Weights of a small transformer language model: rotary positions.
Each number is 128 + 32 x the weight over its row's rms, rounded and kept within 0 to 255. Layers, rows and columns count from 0. The size above them is the row's rms in percent of the matrix's.

# layer 5 attention output (transposed), 96x96, rms 0.154, rows 68-95, columns 48-95
size [ 99 102  95  93  98  98  99 100 106  96  98  95  97 100  93  99 101  92  97  92  95 101  95  94  97  88  90  95]
[[154 153 162 102  97 102 110  53 128 136 143 157 136 153 123 169 126 136 128  92  86 128 121  77  77 119  90 139 138  92 185 164 103 128 188 145 102 123  89 100 125 164 116  97 158 164  76 124]
 [116 108 156 185 138 173 151  97 100 146 154  92 174 136 150 139 109 113 122  92 143 109 119 120  29 138 165  74  98 111  72 192 159 140 103 150 134  94 115 137 188  95 106 171 162 133 115 123]
 [146 127  94 128 178 111 158  65 107 126  72 120 179 121 119 123 100  82 122 138  53 119 119 107 138 175  78 157 127 100 109 125 167 152 110 188 171  89  51 104  97 127 155 198 134 116 144 147]
 [188 184 109 127  99 160 101 158  85 102 147  73 158 155 163 146 105  87 100 135 182  82 119 137 128 114 184 113 100  77 117 164 101 169 128 107 111 152 134 161  47 138 149  99 116  87 120 127]
 [145 140 134  65 117 176 147  55 110 119 166  90 132 116 198 145 105 104 141 153 105 112 128 157 144  97 114 153 161 117 101 158 171 156 180 102  63 154 100 100 116 156 126 120 159  94  83 189]
 [117 129 132 143 138 106 141  73 124 120 121 147  46 147 145 181 133 146 120 175 131 157  83  84  69 149  96 117 126 173  94  66 149 125 120 152 168 127 122 112  68 121  98 140 119 104 135 130]
 [183 151 142 103  84 114 156  86 145  93  99 132 135 122 127 173 156 151 153 163 117 165  88  92 136  71 118 156  66 174 122 142 130 155 154 158 106 123 140 132 168 170 134 129 164 160 133 134]
 [165 146 173 167 162 117 151 132 100 100 130 150 111 142  93 185 103 166 147 162 125 120 133 154 141 161 133 158  92  85  90 121 107 162 153 106 141 162 119 183 189 113 143 158 125 119 104 118]
 [133 150 115 131 115  89 155 165 126 152 117 152 144  98  88 136 174 123 127 174 112 132 117 149 113 119 148 106 196 144 118 127  94 167 134 179  14 127 159 113 104 118 185 137 126 129  98 142]
 [148 177 110 196 116 133  69 103 156 108 132 160 139 134 148 143 132 159 126 200 148 130 135 151 100 104 117  74 135 154 117 129 150 199 140  88 252 136 100 186 109 121 135 132 125 114 126 137]
 [131  97 155 123 106 183 150 137 110 147 102 153 136 122 144 107 134  93 168 170 145 150 127  85 121 148  82 149 133 151 128  90 109 144 154 127 105 110 175 166 100 115 130  99 107 127 137 126]
 [129 165 128 167 141 124  99 112 141 106 115 144 103 152 133 146 125  92 102 132 147 164 135 148 171 199 121 135 113 149 100 105 112 166 101 129  74  90  72  75 131 157 115 111  68 106 127 125]
 [168 151 145 110 145 195 119 118 191 132 122 115 119 193 113  83 144 163 118 119 111 188 165 176 138 163 169 138 118 165 163 159 165 117  73  91  18 141 133 105 176 158 150 184 203  91 126 166]
 [189  85 114 158 131  94 170 133 177 109 145 137 180 167 148 136 114  79  87 177 124  78 150 102 135  92 156 104 111 141 164  77 118 124 143 143 211 168 145  61 169 119 134 114 152 109 105 122]
 [108 139  92 100 138 122 172 145 142  67  96 188 107 173 138  92 178 103 124 111 156 149 103 126 136 144 158 138 105 134 147 144 171 117 169 101 242 177 148 142 116 165 106 154  97 166 110 135]
 [129 161  68 117 170  96 145 161 129 170 150 153 136 147 167 129 168 125 130 128 185 109 142  13 113 112  83 147 131 141 105 152 127 129 176 170  58 174 139 167 139 137 114 208 135  81 164 134]
 [129 125  79 128 192 144 143 116 154 140  49 137 140 136 166 141 108 182 162 188 106  76 118 122 143 112 100 174 124 156 144 110 138 103  72 130 146 134 123 126 104  96  78  71 113 185 127 188]
 [118  78 122 178 145 106 103 114 166 115 110  85 109 125 145 132 153 144 145 107 106 104 137 159 159 104 141  95 129  95  87 146 174 157 173 164 123 167 163 101 158 118 177 133 139 125  92 118]
 [130 117 168  91 135 113 140  90 152 161  82 193 109  72 129 128 159  87 116 105  91 127 120 138  75 130  93 164  74  72 149  96 173 152  82 125 134 139 150  98 159 106 200 118 113 104 164 174]
 [ 70 121  83 101 105 155 115 115 157 125 146  90  93  99 151 116 146 161  89 163  76 145 142 155 102  28 121 165 130 131 140 153 112 145 113 120 121  70 139 211  90 148 162 143 140 124  74 128]
 [111 143  99 227 153 210 115  75 142 178 137 170 110 132 145 133 167  99 104 119 124 118 125 124 124 147 141 154  32 136 120 131  76  99  96 120  75 113 118  93  91 118 130 145 112 137 124 136]
 [ 82 139 165 126 105 109 114 143 195 116 142 125  96 119 116 113 106 131 127 147  86 182 103 157  63  82 163 151  84 153  62 170 126 101 151 154  53  98  88 143 133  85 129  86 101  87 114 143]
 [126 153 159 136 108 125 129 115  96 129  91 117 105  86 114  50 140 114 110 157 144 144  34 135 119 146 119  91 139 111 114 112 103 158  93 161 198 133 152  88 114 140 161 129 198 109 128 121]
 [100 106  99 182 128 103 189 113  72 111 114  57 125  95 112 175 200 111 179  98 129 193 153 179 166 124 127 108 136 175 116 103 190 140 150 206 155 140 132 116 162 144 102  90  99 117 104 109]
 [115 121 128 148 150 103 206 110  78 149 130 113 121 157 119 152 106 155 139  52 113 111 121 122 108  93 142 177 154 106 129 134 120 100 106  69 172 167 178 148 162 194 161 104 104  46 132  99]
 [156 129 114 113 115 147 118 116 159 161 144 103 136 147 163  80 104 192 154 121 134 124 109 128 133 145 104 109 104  95  86  46 139 142 119 142 153 159 134 123 181  69 165 145  97 142  79  99]
 [168 195 110 148 105 119 134 115 113 148 133 155  73 102  98 139 135 130 146 106 137 124 156 159  91 139 155 134 129 175 162 186 183 111 155 127 168 157  70 112 125  66 114 142  87 167 102  77]
 [ 98 152  84 158 138 127  66 128  94 197 141 127 153 128  85 163 112 124 106  96 107 139 135  67 170 125 114  93 133 122 143  85 151 132  73 137 131 159 188 161 149 128 116 145  76 142 153 187]]
# layer 5 attention value, 96x96, rms 0.172, rows 69-95, columns 48-95
size [ 95  83  90 100  96  79 103 101  95  83  87  88  90 104 103 102  87  77  89  83 105  94  96  92  75  98  87]
[[ 75 191 140 145 139 113  62 130 129 103 124 144 138  83  97 108 134 114 157 124 179 173  99 159  98 135 126 155 178 132 156 155 125 158 153 197  65 102 110  94  87 101 130 109 162 131  92 112]
 [129 110 120 181 135 107 138 117 141 122  97 139  97 168 122 135 147 164 155 168  75 104 152 116 161  97 138 185 113 165 183 143 110  94 102 111 157 124 152 160 133 155 122 112 175 131 116 186]
 [ 92 118  90 137 144 107 120 135 184  98 120 120 129 136 160 185 173 137  97 104 102 130  73 129 100 131 142 157 176 109 142 188 104 142 122 178  81  96 176 139 125  47 166 182 110  98 104 124]
 [121 173 160 111 143 135  96 171 126 151 141 122 136 155 131 139 127 152 106 144  91 196  92 108 107 119 122  69 179  89 102 166 140 101 175 146  78 101 178  95 149 172 136 120 136 117 110 178]
 [109 181 102 176  52 186 116 122  69 134 129  89 151 146 139 108 110 102 163 102 129 108 148 193 136 134 108  50 106  97 128 106 147 106 122  98  96 124  91 138 148 148 121  98 168 127 173 123]
 [ 99 132  68 134 136 129 124 117  77 166 112 104 182 183 140 112 109  96 157 100 174 134  91 142  83 120 184 141 136  93  84 164  93  99 122 148 134 126  68 146 101 142 146  83  98 137 120 144]
 [157  98 122 146 177 136 162  85 113  94 146 108 118 145 162  91 194  92  82  97 160  80 122 116 132 133  91 115 106 123 151 120 135 112 121  74 183  97 166 147  63 159 160 157 101 132 144  68]
 [101 158 158 184 128 163 110 158 133  91 101 135 109 135 114 141 136 126 154 118 167 178 118  83 154 131 108 132 121 120 134 141 145 165 183  87  39 158 106  99 107 132  91 127  96 131  46 137]
 [ 96 154 164  92 152 135 135 133 128 210 121  72 127 139 131  82 124 123 170 128 177  96 120  97 111 138 125 116 119  95  87 107 136 111 137 111 144 159 103 135 129 151  98 146  61 191 136 130]
 [ 98 119 139 128 170 140 120 145 166 118 150  40 168  58 136 112 122 123  99 134 172 145 114 138 134 120 155 116 115 136 123 122 149 112  97 170 145 172 111  38 116 185 144 112 135 129 135  94]
 [ 80 111 122  85 144 193  86 173 103 111 105  84 161 116 118 148 183  71 116  98 110 177 109 129 146  82 126  99 145 106 129 157 136 176 101  83  34  68 152 145 139 110 160 144 118  88 164 118]
 [116 100 133  82 141 136 151 101  84 117 168 137 174 107 134 129 133 108 133 161 130 177  91 136 178  77 142 128 129 130  91 131 143  96 154 137  64 138 128 130 149 161 138 104 127 100  58 142]
 [156 101 101 127 145 121 195  99 132 175 134 142 140 124 108 114  75 140 110  62 139 160 115 116 132 126 117 182 120 146  98 152 113 104 109 141 182 140  71 127 154 140 144 113 147 111  97  77]
 [122  96 114 125 123 136 180 116 162 127 108 138 118  46 114 126  88 142 127 153 141 116 137  88 110 102 102  76 107 203 169 142 186  86  64 144 144 110 106 174 141 143 128 119 125 186 152 160]
 [ 70 122 138 117  63 146  65 142 166 146 171 112 119 115 127 130 159 148  74 172  96 169  86  85 113 114 112 119 158 148 108 154  83 121 111 136 104 110 178 144 109 113 110  80 113  75 118 111]
 [107 151 154 129 137 136  98  89 142 115  70 140 111  88  61 168  97 100 139 201  91  98 135 178 154 149 153 172 140 154 158  86 181 134 101 148 111 143  66 125 151 124 145 113 110 153 128 105]
 [118  81 110 119 100 179 164  98 104  84 173 138 128 119 127 175 129 126 107 163 104 144  96  99 111 158 113 153  99 100 102 102 142  92 159 156 161  98 161 131  99 117 105 169  99 153 143 137]
 [131  88  70  84 118 174 131 118 171  88 159  62  74 145 108 131 131 140 165 139 126  83 140 130 118 134 135 121 121  96 122 155  83 181 171 123 144  82 147 148 106 113 129 119  80 103 120 167]
 [202  93 113 157 104 168 123 103 151 163  56 118 155 117 115 178 192  54 121 116 152 114  86 122 117 131  97 118 136  84 132 136 137 114 157 124  91 156 125  74  98 147 114 142 124  42 161 159]
 [117 119 151 172  93 123 156 221 167 123 132  97  79 134 175 188 154 141 114  96 107 150  68 101 125  81 155  97  91 134 130 102 141 162 137  92  42 120 131 171 111 169 127 148 128  76  58 102]
 [101 128 160 139  76  89  98 135 141 107 137 117 143  78 116 101 144 120 154 110 118 121 160 112 153 135 125 139 189 125 100 142 129 135  98 126  77 163 141  80  97  80  47 132 131 163  49 149]
 [135 119 140 126 107 116 154 110 170 165 136 124 112 125 176 145 129 157 162 143 170  98 132 136 115 147  80  68 155 127 161  98 172 101 126 185 209 109 137 147 101 163 157 102  95 168 177  82]
 [181 128 155 101 162 117 124 168 163 128 160 164 143 118 115 132 169 144  77 171  45 166 120 149 146 136 109 122 132 147 133 105 118  94 114 120  75  94 133 143 110 165 130 105 147 125 151 174]
 [116 110 144 178 153 105 206 135 100 126 114 134 132 151 109 111 105 148 153  96 159 135 105  88 108 155 110  90  94 198 112 110 155 151 139 176 207  97  91 134  99  88  97 115 102 119 145 130]
 [ 91 177 131 125 105 139 113  74 133 103 177 120 120  94 135  88 149  60  71 131 106 124 190 149  96 121 166 117 171 136 127 164 120 119 127 132 156 129 125 153 113 170  86 128  84  92 151  67]
 [ 65 152 150  93  88 109 129 182 186  99 106 140 168 162 156 194 108  99 187 113 156 160 153 116  83 103  92 104 165 113 117 107 123 153 140 106  98  89 154 115 138 128  65 160 128 153 141 129]
 [ 89 105 112 153 135 143 160  70 110 144 122 132 113 170 185 149  91 153 118 179  97 102 162 166 130 164 105 147 114 138 158 124 121 112 105 104 144 150 101 166 151 206 154 121 178 114 172 140]]
# layer 5 MLP gate, 256x96, rms 0.185, rows 0-2, columns 48-95
size [106  94 105]
[[106 138 181 126 126  79 165 131 155 125 166 170 146  97  90 153 147 111 128 129 149 143 133 177 147 123 140 107 115 107 178 116 127  93  80 143 119 131 182 102 119  70 143 129 121 158 132  46]
 [114 162 184 199 118 106 157 129  77 165 133 153 170  88 158 160 132  93 130 119 108 132  73 158 142 137 106 123  92 112 127 122 171 106 100 108 146 115 105 169 102 139 155 133 125 121 114 138]
 [137 133  93 193 131  79 155 151 166 166 127  55 159 107 143 113 110  86 133 107 185 114  70 155 135 179 115 131 156 151 112 187  95 144 169 158 124 160  91 124 115  70 131 119 162  98 125 153]]
# layer 5 MLP up, 256x96, rms 0.2, rows 0-2, columns 48-95
size [106  96  91]
[[153 112 108 135 186  90  77 126  81 160 135 100 102 143 151 105 142 120 125 115 113 107 105 118 143 133 120 171 103  50  88  98 167 127  95 127 141 164 169 119 175 144 129  98 129 132 160 121]
 [166  98 110 161 135  59  92 146 161  95 117 148 134 123 142 104 131 136 124 141 150 114 168  96 102 151 209 170 149  69 150 145 128 112 154 190 119 141 123  99 127 103 149 190 137 125  96  96]
 [146 172  87 133 160  99  88 132 101 140 146  77 119 147 116 121 107 188 141 116 171 113 103 157 174 139 172 125 155  49  96 138 150 148 106  85 147 104  72 164  76 176 116  91  92  95 114 148]]
# layer 5 MLP down (transposed), 256x96, rms 0.118, rows 0-2, columns 48-95
size [107  96  94]
[[224 140 155 148 122 151  63 139 115 135 100 156 113 154 130 151  94 102  88 118 120 116  56 106 115 118 109 162 133 142 132 151 140 115 171  69 125 121  70 110 124 239 124 136 135 114 129 127]
 [162 112  95 165 120 146 190  83 112 103 130 165  71 131 121  76 131 108 147 153  82 102 170 117 171  86 141 136 127 176 138 110  92 177 174 168 174 140 115 142 126 170 153 130 134 134 151 118]
 [139 167 146 152 107 152 124 171  81 133 182 123 116 127 177 122 110  67 113 127 141 128 177 199 165 117 157 127  88 145 109 144 190 135 142 151 104 133 107 133 167 109 159 176 126  76 115 111]]